Weights of a small GPT-style language model, trained from scratch on English Wikipedia.
Architecture: LayerNorm before each block, attention and MLP in parallel.
Training: a variant of SOAP for these matrices, 284M tokens, 4575 steps.
Each number is 128 + 24 x the weight over its row's rms, rounded and kept within 0 to 255. Layers, rows and columns count from 0. Numbers have three digits each. The size before them is the row's rms in percent of the matrix's.

# layer 10 attention value, 128x128, rms 0.0563, rows 43-95, columns 0-63
097:180085146142140099125144145137141097128103172128127128142113138093088159121140135158167148164115110109127147140135152120084136117093108146138112139174138146135154121144122155126094112106117059
089:105140119153155056141135082152178103111169159142102145143149108128147102088140152140103163119148110167117154118123114091175138108133078094119092126125094154145134136124121100112104133151095129
089:103101102162109066169131105164128112069088167152161121147112134087125093128166108118103142163136154161116095113098104134119097115118135177178120126159137148130122139150154098114144116115131138
091:132168100149109126090110143096124100102147113142131133147106103135141110079122147108119118170099108082078144170130102137116095102169116161103150131147123086091153108159150147108094151113091123
087:135090102117119118160115122124097125111083105146125161118106134126088084104140109101116183123145106162112149155125101095138118101102192130105148122107086171118121149122143123097123122155150140
091:178152118141148133159155153111086157090165168139188121142108113122158148148090120102136138143118113097132115145105116166153120130108099175092137133145092133142143114129178126066138144156126129
097:062122146113108121089088133104092148105096145109133107113143153112140125121107121139128136150167140100126105121112192136178148137097177123111125133128169125131121162125117119123181153135122134
108:146139105135174169115145116143095102109162110132127154166132113159147150116091107145139148124117105090142132123165139130112143099147116149133156119172168137115137123124147137083128118127125137
089:110115127112125150115167120107088141120112103118104103155078142112151137104159126142123175079086130079098108172120137158106110134136189164113111104186111128137119130139168144178154128127113140
108:080122149102178122110117116140140154125091085110137094107142112126089132101141128121096121139161112132164156134155145130142104125113144116128094126160145148152110155134100133132155134142137144
092:116161089098086133158128159169109114141176112087093104108142082136140128156095121105101142091135116111139112162126137127118108122167136095119103168151123117148120096110135095148133126168146175
096:132125133131127137186125139100134115133127139115091127088179136124156149105124127109112139147107148177155163104154097094114129111151122114153098147124105154129111140137125092123146082165136152
100:101095124136102148078162134143101121113112118133102171131141116117088120140148111113140170087176126095098066143128168171133119151151111143141124150143075130136118097117102148147165138120108148
092:101153132137113126098112135127108078155108148150098155130119120167166141088161109147107117102185116126124128108128123178114140133118151124123161135175128120160107164126113116116119150160115184
087:154141139097171143114128144150130137115145070133204154114114151090142117168155117104141100124125119091142131130122142151130131145133080128143153124157149091107138123111106137111150104077114116
089:141139135137124119140094104132110134186090122158146143088101107117146102132088136177119092156156108153121113124110174109139102129136114139123079121107123126126122148117134114148089116138147158
092:071113130147130145187126120150092128118125082129143131112141121120139114122159117121102115088141133149119138130127126139137162112110092118074081134136076161130123106161066165164114124152140125
101:110145131116110140122154116126143065147123082154156139094115108125127167082103100174113155124139137100136118132114155104143134155098105155177128091152139101116121123118105136137181094101113118
079:152108132093145142119118064109118094094149138148081136076138125143118138162131172115131184148137169162129131147143114121144118105126108116115159107112153124147144152089134137114171086139113107
097:136137143129142081129156105150120100127156131102165053118127105133133138112127131148130135088104131129114104143166128132140109138154134097150142186146105067152108092141115112099137148142104092
084:102112136115122104131152153112104145109126080152085100165089146108126154137104137132107136119130098131133147172113124149169125112178140161100128090198124131125129128128103099152136173162125120
098:148134144115106160122155153133126149068105116134116164139129179109103159090136125120148132109134096104108120123161119072145175122150156113096117148125162125103101151095115162111121141106171110
097:125106110127141081142159145117142112115134100066172119142148154142079124101157145111145118106155141158107114100154142149140160112087142129087118099143118091108116118124105139109138126139138152
103:082120172096133140087137119159146149114131146152154164153090134142141102144125118135146160135117135090123064142162153141151145107089117144128130136099166129140126135109141109097119122099123102
088:097119110195128157129138131144098133124110143117098147133124118123105142112072131097103182108110111151114104139109125134112175121179143135143126163156125104125108119104111102150170123118169116
096:136083117153182082122131124132111126140128093138149140155117137127166091058121186142096146129163154127131109114102138105111137152125115119108083124160154131142150142111096130112139117112125142
098:112122136110111152132185129162157130102165124118112125156173125139144098147133110112150122172124120099137046125125113112119096147156114140108116162154121145120141147125135105122108147122093106
104:170092104194126134141154131136072156172148088093116066101109088133151152158123126151137096164119148095124145112104119121133141142153131109125110143134121116110150105187116137130151134164125102
093:155089158175120139140139145063151149154120187122168164161091120115142123131136118157125120134145157171132084088096125138110120116157163098125148142124128136098143130159138107125153106133104125
096:148131148123141142131132147094158130101128157080137104129139143146117114110138098125147130090143167126131155115166085118131150138134118171107162130132154142154151115143120136126077097159164137
098:125139117123116145181113130151155167147151163095150117092162129134114111115159182141141102146204129124145149102140108112143126094132118086141125135155121140130153125105146118110107134162154116
094:178120149144146117143091129091135129140158122134125153132131103131135127157152080130126107108146126089112090126084098115109178116108114147135139153136091138141119111141132104149140163141133162
107:168119152106111154154141130096138137143186164133131147141124165125127144126132123124137122105116112122108109143128192139153111140135139145199132101111118108111113108115122133121184153162112189
100:128136111118122101146147130132129169122152114107087141138102144113133132100093125186106102059127126146120104152154073127140152153095153080115096114147129114134163119099139159128110131105107134
099:127091110082166117171092130121124146112143109154086143094127148121103120126095136153181131158120111139113140138154125126129138092115104116133109147163123133144110096122073154157167120127135138
093:137132127158168128157160147125111098116138123127161158135174115117157143111052136157092128130128134138175118153143088112076160109113138142131140160084151128116177126099159133098131108133113153
100:099075158121109128085090089120082107136131168101088172107129097146125121125170107153153117083118116123122145140123113142139125145140084141138121137128123134095078072120154104098153118149152136
099:163133108146110155132160146135133100124131140106138139165136180098097131147114124159151149093146129123130076104064108131147125163099160161159150157157129132175161071098122110143132134099098109
093:124115156107153133147124144153119139109106124112127095060123111106143073134128131096134115098142155129190062139073123111106163109137128131121136127134124131112133195108125122130116136145097093
107:098128096156117079160117108136135146134094134102115134110161155099121102151110137139090111162151158095082125123124133140105107102120094152120122158133111098114083172096147104115113144121163159
106:097146137164109135122118146150142108167131100119136101133083088114175120133104106135159130089131125126121137089107130113110119100110078110099140141123100134127108122171097146180090135164165192
099:133155111088143078121145170095155079125106145123121161098109097115167101144135101113112154154162130114088128137129114104130156138146103158187113092150141103117135139131126126130127177112117091
087:128128143147137107133141115140093125183136109137121102152123114086097148140122129159136102113139133152101155116157155112101118122162147138124143163175188113165139167105106065130109115079098136
098:134148122164099112075111119155148135118088153134119103094111139090129129129130148140123131175074139126128141119139132173147158097082144145117143104133143103070092114147136092140121132143107109
097:119106116104156131153135127186112156158124095124114127161145144161109093129116127151145139151122124118135141144156088116128131142141119102100144106152103178085126138113108141147152190151116115
104:144153170093124137136121115100115108107089091114135102074124135172096116126099136131094135137074134136114134109139094132117114144112150127093104167140078144136111128137104151162163092165124114
097:087090105129154106114115130155138111087093115158139125145111150113110141065076111165106108112139136180134062141159138106139146119085159169127117143099113091129094132127116112113107158144130109
099:127120138115110135132166125130169107171132112109155097125115128134127083176108122131112120148126123165120166136126159087125157113146171089116143143180129111113131084146175118098119125095124135
097:164125137109122089119146113098135123088124151149128084078179101141135129096107122146159108113127079140119123107103135133175130142144144112117110139119119091112117171132131090178149121097144144
105:133098132135074114143087123113122122128138096144127096102121150135145153149150122160140143112138148121125142094158105105117088125131157135167086160157129143085136172180146127121162080199108114
096:177112120105085145143105139114092124109091137105138110117102111102161133126156162102121126131080158169163089130108094113166119082179106119118115117137132150100119112119124148145125117115128106
104:154140119124133113129122130142117118086122129134094140130159119150180093166115126107107151096156135163133153090108136121144088153157126120089144123143165156145128145108106107095109158089117134
108:145104172170186142178130131118131127119144136121112085143157148129164144158106118143149174148128155127161093142168154139144163108140108140125146130108095180133137138155144108127147116127134105
# layer 10 attention output (transposed), 128x128, rms 0.0698, rows 43-95, columns 0-63
110:134134172122095141144119117107150141098118131160102153130159131153137105156101172122162096099127132125116129092124118104158122122139102131134132131139141108118113112125108128143179151118135188
096:152129130137089155140170173100093156145138154086150119091139171120100162117179138140097098160086103111127108152153150155147103147183119147099164139120149155144099110106165145145132105128118105
102:154143106098106147118126146142088160128175113142134159121188120151130177129157178117125119141135131097117176129130120147126102130143115085122137127140147134120115119138097123125132117164100113
099:147159134157134154152171135151132107087126152141117113132140136094150108122120120143127090098113102157152119105135148132147143162084139099098059129141139170141115144124132093110185094120147130
097:146139125114111162104156120155085163130181167124171139139144155154129143140131119161114103161132118158190167163126133132126130160152100144134087131119154142160079130159133109110133087136126098
094:092135140128146116136133128119081129064096121133132169137158174119130094094161080152117117097173112120130133138151122120111143131147155120151137115165159121087140120122086125122113052083089104
114:164153089152191125095129119131126127158148101155179148121111119135105106135141122124116132120107109146170132141171107142121108139118173120135153105110101127148121103112118144087055089147141147
108:134133150092105103137160150092115110118104112090095117143131138099118090122099110152133111143148143117116109170138137106130114143088123081117097106086107128131141114107101143137108120088094124
102:101171134121115139112120095123138111104131155144068148130137135118131127119118133147113160176146126140130114106137113061135140161121118121153144151117142125111125050101089136139109119120159143
114:145154091147154119108179152134122126161139144117174162147140163096130138151130111181182131160083099105122119132108135110144104134121151123151142129057100141131092128098116111119071088172096144
102:143120063173128108115131107101099150108108132131148112156130157110103103137136127119098096149199080143141129104114085105142167130108108159120146110096111136110130149118147121115119161103134107
111:137129125127116130127137135126105129120145128114159150138104151130127097169138158122115110141163121138095141128083111117110114128169138148116128125077096138139119165107125154148101159119124079
115:090137142082109141095119143118121145112143116118150125133099145106150142107085121154110139119089107122157134100100103108135157156143135131127111099130168128104151154120172106108130117133182168
096:121141090107147127106124142128137131093143107113137073167116110105153164171081109141140114152083115124188107111165151118133114079117128150090094094099121125139110093123163118128150107097129115
104:160147143139141092128107160119112127122144157158100119126120117162156124088119147146158126123111139167160131165132145152108089119109158127128128158131130169108148143194152121118116143166114131
102:105121140135087120114136121154160147107139147096149112134131142156116184145164130110109162152082161097137128126132125128136172134129135085162174125142156170112135130154113113131155155141119097
107:159141095110115132113080129124123155115138133119152139125136147118145166132119150122120116124126116132151085098098122114083147149151160141152146141148180079113135155110157095085149180133131154
117:116171154116178074167127113133169108104110178077116121153129147182135139156145115145132114104093143111136093154148104151099134087122109093107124145075145148109151106150155126150113126100151174
096:101125126134092126124124163141101160173103146139116135148103142153084134085141090118131111093109169092105137116144160131100120132137072132124101163125103107111118084133133067162120144114128103
103:170151103133131122142102175097114121138115140143139179154163167113125133126125125122114135126135136186142147125118113132125129148112115191131107088119133165077195147130144159155149117108144151
092:122108081113105175085105107146114124156085180133103125155185135140133124129112097144113138137149096130136131107149151125097144141132141097099108118093137130152134106091093132095113124126105152
085:126142129088119079105101118105146170113126166128147119132121128143103116152154155105109154144096101128179106116143116116104125162110142159111114133176129183114108085181126127124135158127075125
079:137144151082107127106116129151152133128129193170111122085125147128141099129150151169121140151102147120109151083127122115128112136139122118129151167130135123142096127141099132178117161137095093
090:165120080140129149169086144083105108121103145144142174162121140085140090132133148159133134107144138153124152095110126130093083157134151149123106115185117141072133146153129124166124125154105112
091:124154109119119115134085106138144133136154137143165082115089137125139108151143101121119110130147108070165131102129106130154088120073131155117148110103116137140149121173168173126094098124053118
090:150132114121132160170085133150100121124108140128096124110126076134149125138136141128152137080157124126164114097184134135128137112071129152133167094093109124098091139101127120078146146123137093
094:163167132147102122165072109101122114104095147115163132126089103117138160149185152160109142082122133134120168130130137110130152113127145098135110153143115123158173103145173146116153119116168151
091:130159153126128152155122144126155095078122130138126162099134165147107106128121163113119125115137139130126144160150087127077108103117126114146149138108125130187120116076149183113070109114158152
086:113119122114107124124153146189097116135094133133078102122116130107100101143145134161134136131125134144104154150147128111140133129106117154131098114124109095159172117106100132124081097117105153
090:144160054098095113085125103159136135129121105131102154101124125121140131147130120110088141135114102090081147118101145122139107163125130123133112130106082130120085120136138131071162112121097127
089:135146126125119145136127129150120093154110115158092139132131136142117107132168095097174138132099151149119128142093125127077121169113129100135102119139133124132158136174078174141201139140144113
086:090131104165121139093183112151140146163141112161148146128138130094104140113109113147137138097115098180157143106150164121109095151161135121176122103108130137124145115113121111111111096112143068
097:143143132158129129153128115148165143112099135130113148129111097108133136114126148125167154148135149125156121139122138136166138136151144112104126097179144135126123127125158114172085125122145057
088:122089137123101140119113134120114102135106104143170122078118144145108135104129158147127143173139132113101107125172178138143066134136131133115133148111101167109118149134080107113143081149169111
110:127134143122152136132155166158126112121143131101139136136103106090179145106124123096121148087123147142170060097102131141135117150146138121083141138105104118141144112116161090109093143131124123
098:129118154118075187127085118128102121138145094137108136118141128147133122145183103111125122137162126115112157104143173126146089153125125118112145118194123140162111128162120157151156121136139157
096:129143087135157097142163128119155092106106117144129085166144137131151120127091143070107140136088114118114125105126136095130136148114164118157121135127085140170168173106119130113124100110142087
092:132150147142159121119096084097156141159126161127102130119140089143109122188126145076137124126139091109104138157163157126084119132128146096080101128109112119080124147146136140125128107138143094
097:154096083155100130106117131125113126142146123150125110152110122145137145132114125135113143140137106107105195099163125130152126161119087141131126084090105125126140105157134164122160118073140179
089:152141093127141128145133141136153140127139130132118139102132128158136152092127091098189125126073139162147139112077140156157153164160144099181125149109146129116180109137122143156130122135126144
102:138136144083155135133154154168144137135123153167121154172141104136115133129061118142088122155116130136168110158138117176132126127134176098145136146117121142141121140117184122122134135109119120
088:130107114158101149096088095124104123159090165122135103084139170161084154085157107094145133099126103097111124123085164162124101138110120136093121170105124120162112112130131121130123083118120136
087:142148111154145151111077121128137147130166137089120172101120136140154088114103123128118170150104092123165078170139148134170182144110146161158115137094099145102136070139165108091141140125164130
099:109138130086170104136155157124117140088128133122115141136120082149093129102088121097135119142109123092087105161118154108100156142164120139112112160108157131150139152092112112105102120088128138
093:122110184138126111131122141063121132102167139175127120111126152105103119155150116108082113071132160155100126138083118156119136135079155166152115100082121130138141137130122139110140084161165104
092:124071084126131145131175161123111133127124173128121144154130120097177175092156108103138133083133117118090102161179098135169130098126146097151079094113148139105132111103140176135120172135105091
097:120130118127075137121114144097110137166134176098119095118111124131130120114164129111149140131151101119163162116082137175153095114155120148112136142148103137136141123139142148147118155113120148
088:124153166131136134141099132132136181121096142148111123185113163109131153121123159106155156117148107114143155143139130188131146117134140156115127113094135155183090150125071147145114153157141131
094:113181155132140116170150118147119096139145141116087106136101133105122130106086106147137134134124148134156115148144101131098131138140138115144140113142153112163122130143138098065079141143115110
106:145125128104206093148177132150163121117123139097162152174117138157113110088129122122113168111101158111150084155120138145134133125104094094109135093103137095164177106106114145135113185107140119
087:112142124148147156116098149120149143126165097107143110123109098131112145130138130105126154145203101126094108131140133127103168148118167137137120103104125109146153161157125071096125096107126157
089:147089129143136069167127158114168153149122128117140117105150104115149137134127140142140120110151113116172155129146129124107165134116131151170135148125102108135102092174100144132149091132133152
090:099137116120123115104151112158122180114129143135106130084146116101179091118112172115126130154158128122151153135086128104136114140109140114101105112142174137140113137082157167114172144134116135
# layer 10 attention query, 128x128, rms 0.057, rows 64-117, columns 0-63
127:084114146120154140179127123137110092128100136097165112106173124135103168160079079127143112135153104090103123150171150104099135123128127115137141167130154141110114164149112119123125120135145113
135:163151174157107146157114131092115150090103131134138136095105126087134186089146133100131159089084140181119147146082137148066102140103101115123127128131131096133129132128128145130119088103121117
125:107124138133085139154124146135085139095123152153088113137112120121121134117143100121130150131144099105126126091181128124160097128098088164132133127163128137109107142088121089117105099130189109
132:135150125156135110158123157103121131139127152107142187136128093135138131118108137113165144152162116135111117155142126114113154138095113137143086131104112139097115075148125095134126125123128099
127:093146140127128115122114166077122110106161159109158161123130131174102094083111144131119114149128101141134132135100154125159134102125117121149120159086104127166135104137143138159131071123124152
132:137125114135166142136163088124122115131138104167108124169098118165108126150172106108121148148130142164097113124158163175108091121159145109090117090097095106087098134136129115109156115142143125
126:140129122112115149148148114141129132112141201116126123180121123137163132138110116127118074137124142141136145144173132138165111181123131120127093106135130156074162130101154143126127130079099089
119:121159166136106137131123126114133133150148120133104123118124138120113122109165138154114167123170122097107117122117170133088093118126144132141142142124131163099147123136136130110157152114074154
131:095137160119140147091096127114131122127161133148142190107088137166146115104141150128092132168110136084143104143116088165129151148119134123157177138138124138096111126131168135069115149129116118
123:101114141149119084131096137151095126108088130150126117132148156134081107158139130160097165082168143130122145096152134113140142092105107141128118130146120130158130139098139165101104065175170116
129:121170098149150156131115114110098116129141071112077119137137180159090154165101103153096122156127116132084117090167111138134166083146090173143176152134141152114126098113083121137127121114131142
136:133127104124150114116115102108145069136072115139174141125176106103129132119085129093131123116144107137108107082157096145127118155144112120132094114139115149075142135167115122130167103125104132
134:128144147170110114130113095102114082142132133083137169108142175130128106153103101137115128110135163119108099151128115144121112101114136134096112144157116124099102125124159122096086130123104121
127:151117111119095163146162143141116143119155128147191122088184170101143179135104170141166150121093097099137135124153142167144105111123133122115139150096103127120119130115139119151130138154154137
129:103135103125179090166170191097143108162105068129118156144127133143138168112115122146161140110126159110147157111136119114093135130175120131157156114133157131108136116130139151140106120074156141
129:120123095145138120147123117101143113111102127143132093110143132131122156118115160108168135107171147102181160155120137124128151114115150133146138148097131150132111092128119167138123120072122112
128:091101126179109138134163141107128151103140138170118127135108131128146113129168113106137105107120143123096135136142147096106155129203094073110130137132122108120121121138119187143136146106142151
145:145148127074154106093127098136104113112101127156118119102132151118168127161121126130098136152111156129150106126142147130125082118152138152114124102137089116150145042148137143130127136136115134
132:159161170089135105097115106151133112108108101143107142111115156111117116133136133155139078112114182146114146149148121162162141113069088136137151085120156137128120121159107149155112142128103144
130:157141125151137108117057152106114114142133141118092125149138145108121137150142123122132114158174161102146095098168126134120099160113091148145148136128121121140128128164127145117098148159114157
138:126150126112130078129091128167125140143135159142070129113144105122183127165124122131185155112126085098128140151137086163126177053110143141150106130117118119093155110105127159132165149104133116
124:163143151087147156140135113129120131162113129177132120121099124087114109130129072111139124104140129095098146123144133115141155122157173142156140159127097126173148132154123112149173133121144119
136:090144172137139141140114146139175116070148115165132097111137108128124135117111112123125135143166162129118146094163112098125110114106147130182124137132105133166144142119190088141064159119156124
122:117092115111108123107140099099143119117122115142123151142102121106119161131118147124112173067127134097155123087162128107165166149136132088163084112072145109109108121173128146123112134119161138
129:121160133102145134138149139099132131120150128129129119113099066171112130127098158137131140119128116108117133124131135100099101118167175154089116103144099135107136168117097151140154088129142101
141:085180112181129140122134151131108140092111127134127135139112097091118151128101156151114136103130147160149102108098151118148151107148146087110106111116094127070124129139134121146113148178147115
130:110134124167098152110150150130140129146154134142102107127131142101128167099083123155132175145146131164092143178172170143104130121067112121177130113102108110142118121155132118091126102115119119
127:151086133137134124116130130100151123143129091158151157098126133159145102129129108132093131172172096149128159186105144101134156116120122109127107184129090101080129089150135139163142191138151135
127:156120124102179119151114151167108130111134142131131138152123161100146141122093132097074115116142119155114087153150145110120134144110135126166136185121112091120126154132118089135121121142149100
133:152182100135121153113118139108139129099123100158114138120128132163126145131103154120093152158102128104101115147145142160147156155067143116077120155102097090176162152117122129157135111119114138
126:137121170127169157089117145185110124153124117115134082113084111138095126106118142072132151081129123137127142142095137143122120129138106161152150109112141155152137112133094107163134084155109118
133:149135100117120132121132127157141120132133113108139107087112128097168115098136112148111083152103119142137104108100167110106185110084164145178119158192113120119091138134127171110122114153131090
100:099113075123113157124141119125125124142178135126111122115177155106135149126103102132085112129130145144104097135099100151104119143118161117154114111122115093099137120131088157110121131115080110
105:091202138137120102149117115091132101106122135140102101098105149120175102106102131110142170173183168126134123166157076111104108110135126152132151123107136109132121109109112139154123094093146127
101:151147100107154109167141091114145097131118139129123089135125143098176120169079108139127110086127124115123136148144089104113174098162161142154155128137073131113100130132140148103114123131161121
108:149122103116140146142105105080132145094103114120099127116123175129142159145099142094118100153156077118075092142085138125141162154124126132134164140110096112124107133114112128164123126135167107
107:137100086132122110126186121082193157133136146152094152103119121159121129129106135121131103129126087125128112144127185145144106160110159086154134082127122155080149115126141123113094145131124116
100:101168116196096143112112126101161155106154102160147131141128099115175144122126109105128127125121147112101152107119100146084146173148112136164153059099120127134142154124113105122123159145184087
098:156128149141135135073131124151125134111100112095160122084203102141107149120115121120126137113159129090155150138107148145065135113117120114125117137118149122095115143132091122151117104139142109
107:104123158096091117134112081099154135113127150127149114096091161149116129144150122155131096098131065161150148114117150140078096107094186160102157146132120169121134166106147104142159085120116088
098:166104139134140119143091142100131119079128169135142154089119111142120123136155161141087138074107116116156128115105151151120145164108149128148186152097142095146141114147107153131071105138127144
099:090137123130120145143098106128125127109155147150118147109132161106144088124131100077101135093074156112115146102114126124134154092130098126134138116143171118097157176141155152148127163114176115
103:101119133124125106148126075112161126092083136108159139120135141094151098109129095127125144127144120181118167126093110140110142130093144103056105111185121101129164136149171126122133125096110160
101:118110122109146155158123103125159136112104103136111135135103082090050125137163121146086080158136138144126136117113110101126146140141173152126110128174112132100153125095124117133129136150131138
102:125142135112152125127128146142124125097134128132124184111089119159148135111122133114135166112119149132125085133122128142117143176153152099117103157126124142120155108151125189151161129119150118
100:139144092139126159127119169142137090106133113140158117135102145125175134119162137176132105125136106104115127062108126123140149091107144080112155130113140116139116090104165123134108161144109102
106:106108145047151102113148145071102125148141132113167125114105154098106130130113157086167136142136147114089135129148104132142144097143160102120136186099186176096122134165098102112131127084132115
102:117147170084099159136147131144131097118103136137151170148126134102130161105089127135113089058141138112162142088114127083152105148116110120132126122093127089104111133162129102119139095112124125
100:148105135106105164117162130093117100176142182132105137113082128159130151136091130151137136145130108125128115131123121121126150118096116131122134107111138092129162148126136165137120186120143118
098:147098110130120109139107132147176116137120110122124147095166127118172128120148130122110134102128122144066157138204176094128117145154132174149109141089119083152154155138122094114122088138133124
098:101155127143117142145092128097104092172117085148132129144142105139112134139123181128119109105099125128104116180136197133117131121131073143121149102132114138131148128132106102102140115095141150
105:103145129113059117131108136108067156148107099141184118155121109120131127144153163118136155130132092090137121133162161121129106139130148117114107135142154111172117130126114181111129126139094140
107:150130109146100110188135129108105095133104113125161147111127089115116131151122086132135103101115119155123146164159094190131142155126122158177135163131170141109119081086142128172109129104089103
100:150107121102146091137125115121132118160097132144126116121108152158126140155128096136140169142142113124064132139097069142120092124119118139145138139139130113099083152115177168141098157166134110
# layer 10 attention key, 128x128, rms 0.0565, rows 64-117, columns 0-63
117:118104167133152139149109124140115101084078131103137121126160111132099166162113138107138119126151112115092111158162157134073149121141130110170177159137178120079138142146099108117130119157133117
131:129157149145113118115109129085135128111120147150160122113119136119122153108137118125139130068109134181136117132068121164047104184108120124111136119116104139144141137134156117173121142122143089
120:116152156146070143151136161128083147108143145151110116149145158103136123122152134103141139161138108081116129096169149118102101158119111137158149124113134129119106108075172114167128095151161142
129:148131143148129092123115149114133129147130128119124181137110092140129124130122135155145118131107125132127123192158133121115171156133144153160093141130097153103085080146123116145123102128130126
121:107149147121153101109122162086143126091139134098136146129137138146125151138130143130073108117105116129157134144101129063127119104111121133120087166068094125130137113131146116144156097130114175
127:132115078115149121132121070127091108143129119169111112155109109154113133165148088083117139151128129151104123141149181168109098137160142091094123087080097118101095163110133119092136091132110132
122:170118120152146149111162134161138116099120176106140132170094125151142151141111113133123070152145124123114164125121152120176130152117103093141127103146137152081113149111181137155107161123092114
118:130173165116109111150123136107146123159154148156095109137121136117096120120120116128108155123151118153084088139121130159090122104120085109133131122115125173102108141154146156110166149131081116
125:100162163104146153099122115129145128114169142124133192115105171137132129114144134106099135168140129071142091141125087157114140132133146085138140122132153128117129118149162151081119119128114108
121:085147141144120116134083138106099111143104118118128079113108130112109127143128135131078155088159125117124166098141127148163151084167132166128123101146136115129131161103118160129112089169175126
127:112159115141129136165112114106072100133130089149122100159105177104128147132118148151107123173129138121089101109187108099126160101167080168143167136117117173137096121106087116156107126089145126
131:117113096105124128118125117130133091132088113118147114141188147106150119128075111101120100103141128105091122107143115131144137169156127100150117121125092116082126140167087106139128111115083111
129:106151149116109134137101102121134088128119109069147149109102152124126100151099125136131107114168141121125113128137149156126107081110157152116086120124123156114106152145152104101087130126119148
124:152112124131111140142138118130133143143134167150198109086161142107143173154133176141156134099088086119118130138150158153129119121097114098102153135097131161116153134110138084122139128140133164
126:123153100128129134148169142088145122165111089127171136149142168154143151094108148126187110141153174111134129146151115128078136095167124140138131085129135145137136108153107123127108149098145145
135:128113077124134133161161131092141123120105125169153123100106159143118141142130151118127118091169132121162159148147100145125111141116184149162140153089123178111146066126132182161123125106125104
128:103083128146133125137142131115130135111160123135114166116097113118160105116176130137148132123132123131099140141160128144105115144186120080094138142117127078115116118140132195166114126135182163
136:145129147096131116088133108156122140133065140148108124116117183138161104147093120157113129140118123098165116105129122113087090119143136136109147092123097127146131078147158158144136128144140144
129:141131141112161125140116099123112131096115133155106127101128163126126122106148107149147100088079188128117134128134112125173146139056086123139137103135138118135120107155118116160106122113123149
127:177127109144146104135051155101134098136139159128122088172091150125128140166158123135124137160140122120155098117155105132132114164112130166138151133127112098115107122145101162128082106159097130
132:144166116111152087118096123160136160148133147129095104132138123123170131150113113139169184113148132122139129170138054160157143067138126143141091147122153117115107109101110165125163173122136113
127:151165161103126128138117109122100100126090126162175143140117119085130115112125105108147135110136173099104144122157151113121148118173180137140164153117106113173117109125118151122180122165134127
132:098109191109134116129118164136186096074158127152115120119105102135125119136148160115153118130157127105107144080170123099133123109111130145158152140119127141132150156109146107114065127127146126
125:101120102135118151123142102103145147118116117155149154117093098121126154135123138126142109072113136103161124123161124129142157157152094099159120100091154133151127113162117169091116150110159136
129:110148133095149107117153122106155166156144149131145144124156055168127169149111128111129127135129107146142152112160128103107124138159143151093118119127104110107116147129081129131169093131131106
132:105152107172138142125114132111130154079109120128141159132166090095146133150134135129115140094139150156158133122111108126133149137135145084120122076125090117099114115095114115115106128141163124
125:100144132169115140089145155142161113133158124160088122146142139099122146103102121142154134133106137141101156165167160115088099145061143137170137095092120123162124122156107140084097096117133096
129:160114139147128148087124075111150131183132102130142146118155125138150105125104119148104161151119097124090126149104107119133162109093138112156106158128111133081124120163112142122121162122193141
122:171145113142186129123139149146109105123112163120139127132150123092125102123108137119072115110137124157109133138134144103134124121086135140149130155084090091103149169116126095135111096113142095
131:142172097125120165123084134116135155101114089140119137123120117179142129137150157119133158164125078128082119134107162130146144141088104133124140135109076111180155153136133156129132113118172146
122:134117154150165149077133138161111147160113078109145108139115097144068112090156145099140121107157136122134153126098136134140120135161104164169153141100133121168144099140097084167147095156098115
131:096158064135146124135125126142141120112146131137135109098109116109152163147171123126118070145107137149131126113106140106088150101085131141165136155175102122092115148104168148122148106153114108
106:098143103164145136114120120138112148142132095133149128092106190156138104104144116132122145138118108110121089152099140113093108152141127118116089130136154121103073133142095156096123102146119108
107:101165166127161118132092149145119118128120102150080119119108132100137136126144148143143134125154119147099116080181120108151149132133106163160153114149113141135123101133118131153100141123134183
105:132160113105136120116108105121119091166121143103113153096135102093154151140102104137109116123100080136149108147140115127123169116125174147167109150125082119086138092153120168143115157163142140
108:136126086125106142119106106114119103107084097133148132072112115161110154159134160145139145133156128146101113131124134129116143160135116129100127128105140094103102123157105164157145131111167168
113:107104068157126148137175137089162092121116124170139129116123092156157126142091179124119093133121156136176170132122118112126102130119133100120123142120131131071105122149140114137111154123142111
108:095134099158088120145158142113163132106130117129084126098136109112115177130125148122108166086145164142134156119170129125094154156127094135117128125095132111136110154132104124121131125135166083
105:155141133123144183127133112144107126125119159094144123122161082145112152123112124117121112134134085159138151104119143149107116133191135120119150109150138147093156118135090132180154110101134103
112:135091147142106176106131124132142135159123111141128111060130139150124142129178131098100148142089145128138106137107124126106137115126160134081184145128110115149099170124143136110107142107071131
109:144108158143135157106084143123130129091091149160180130145119150108103157091137140133100132098124131103147124121108148111167131133097135124115162124058136079140158131155141126125087160187153128
103:115140115048122137142136108129113140078107127162115110121116151116155127130156117113116121117155137098115121128149108160132156110100127111120163100132157147138101144127160133097150143127177131
113:148142088129099142109130138094126141144091113117129132090106120132151124095119090125121111088113149164108131127087136165119170137162142112081145136140139144114161116152140139129136116129135160
105:104089146129143136132126112106144107114108141100147117146066099096092094103146123123120144147136159136110120120106108133138148141144103138172133137124133145117142123124125170179107085120115121
105:123157170078135086102111089102139124104155140150121160121128124181172124120150146086122087088141132099085137136113107170153143113101136096120126152130089110113124142116175175156157127115109100
104:105151127126153140128151148142130130108100145148128109114141127098157112125149153126145088116100126098163115116124104112134119128111113090141138158142119120128168153087115174158133156119141087
110:091145143129144119183130180118161162141104118127153131107161124115113166114103115112157116112126116108116141087119078109105149119129111145141148165154169147119081124166146072124140145085128138
107:113125150102138172107162123100124096092142156068148157137148150140124157135147157124119120085139136122126084121145135133169108164133132176104107110137139134147122140141161103156137125170114122
111:158105141129132124168187128099174132095158149128098107141114146136139131175102150119108131159101126098126125121152140105137111133150145130126116122140125105151134157118132163119106143095167158
105:148076118137129120088114139126121112136138129126157139126185094103140127114123135120131145110160104163087123086167157114109122120142153105149127132090121082133161108138072115122116149133130121
105:143140128156146153160150137103140128131126047135161093166128082161138149133131104155107131139106131143090120133156165139114132097080108134122091123081084134129125100111129130181139100133106146
108:117113097132114129137079134107123132132088133126179100164145159164119133132091124089155127138167102130137136112177146139134137118101110146118146084147135124146145176126138130113121089135142102
113:144123135150110143146137125177097116125136121147155118110113114141152139135118114104193099105163123103131113151147116107122134116153114076170105110149131158117128125104072096167086092131147180
111:128173114108103124123130129072106158136101152171128147105129137115132146142135164129159129180072124133092120120169154155126117149150119113115140099132154163122153075114136149106161142171116135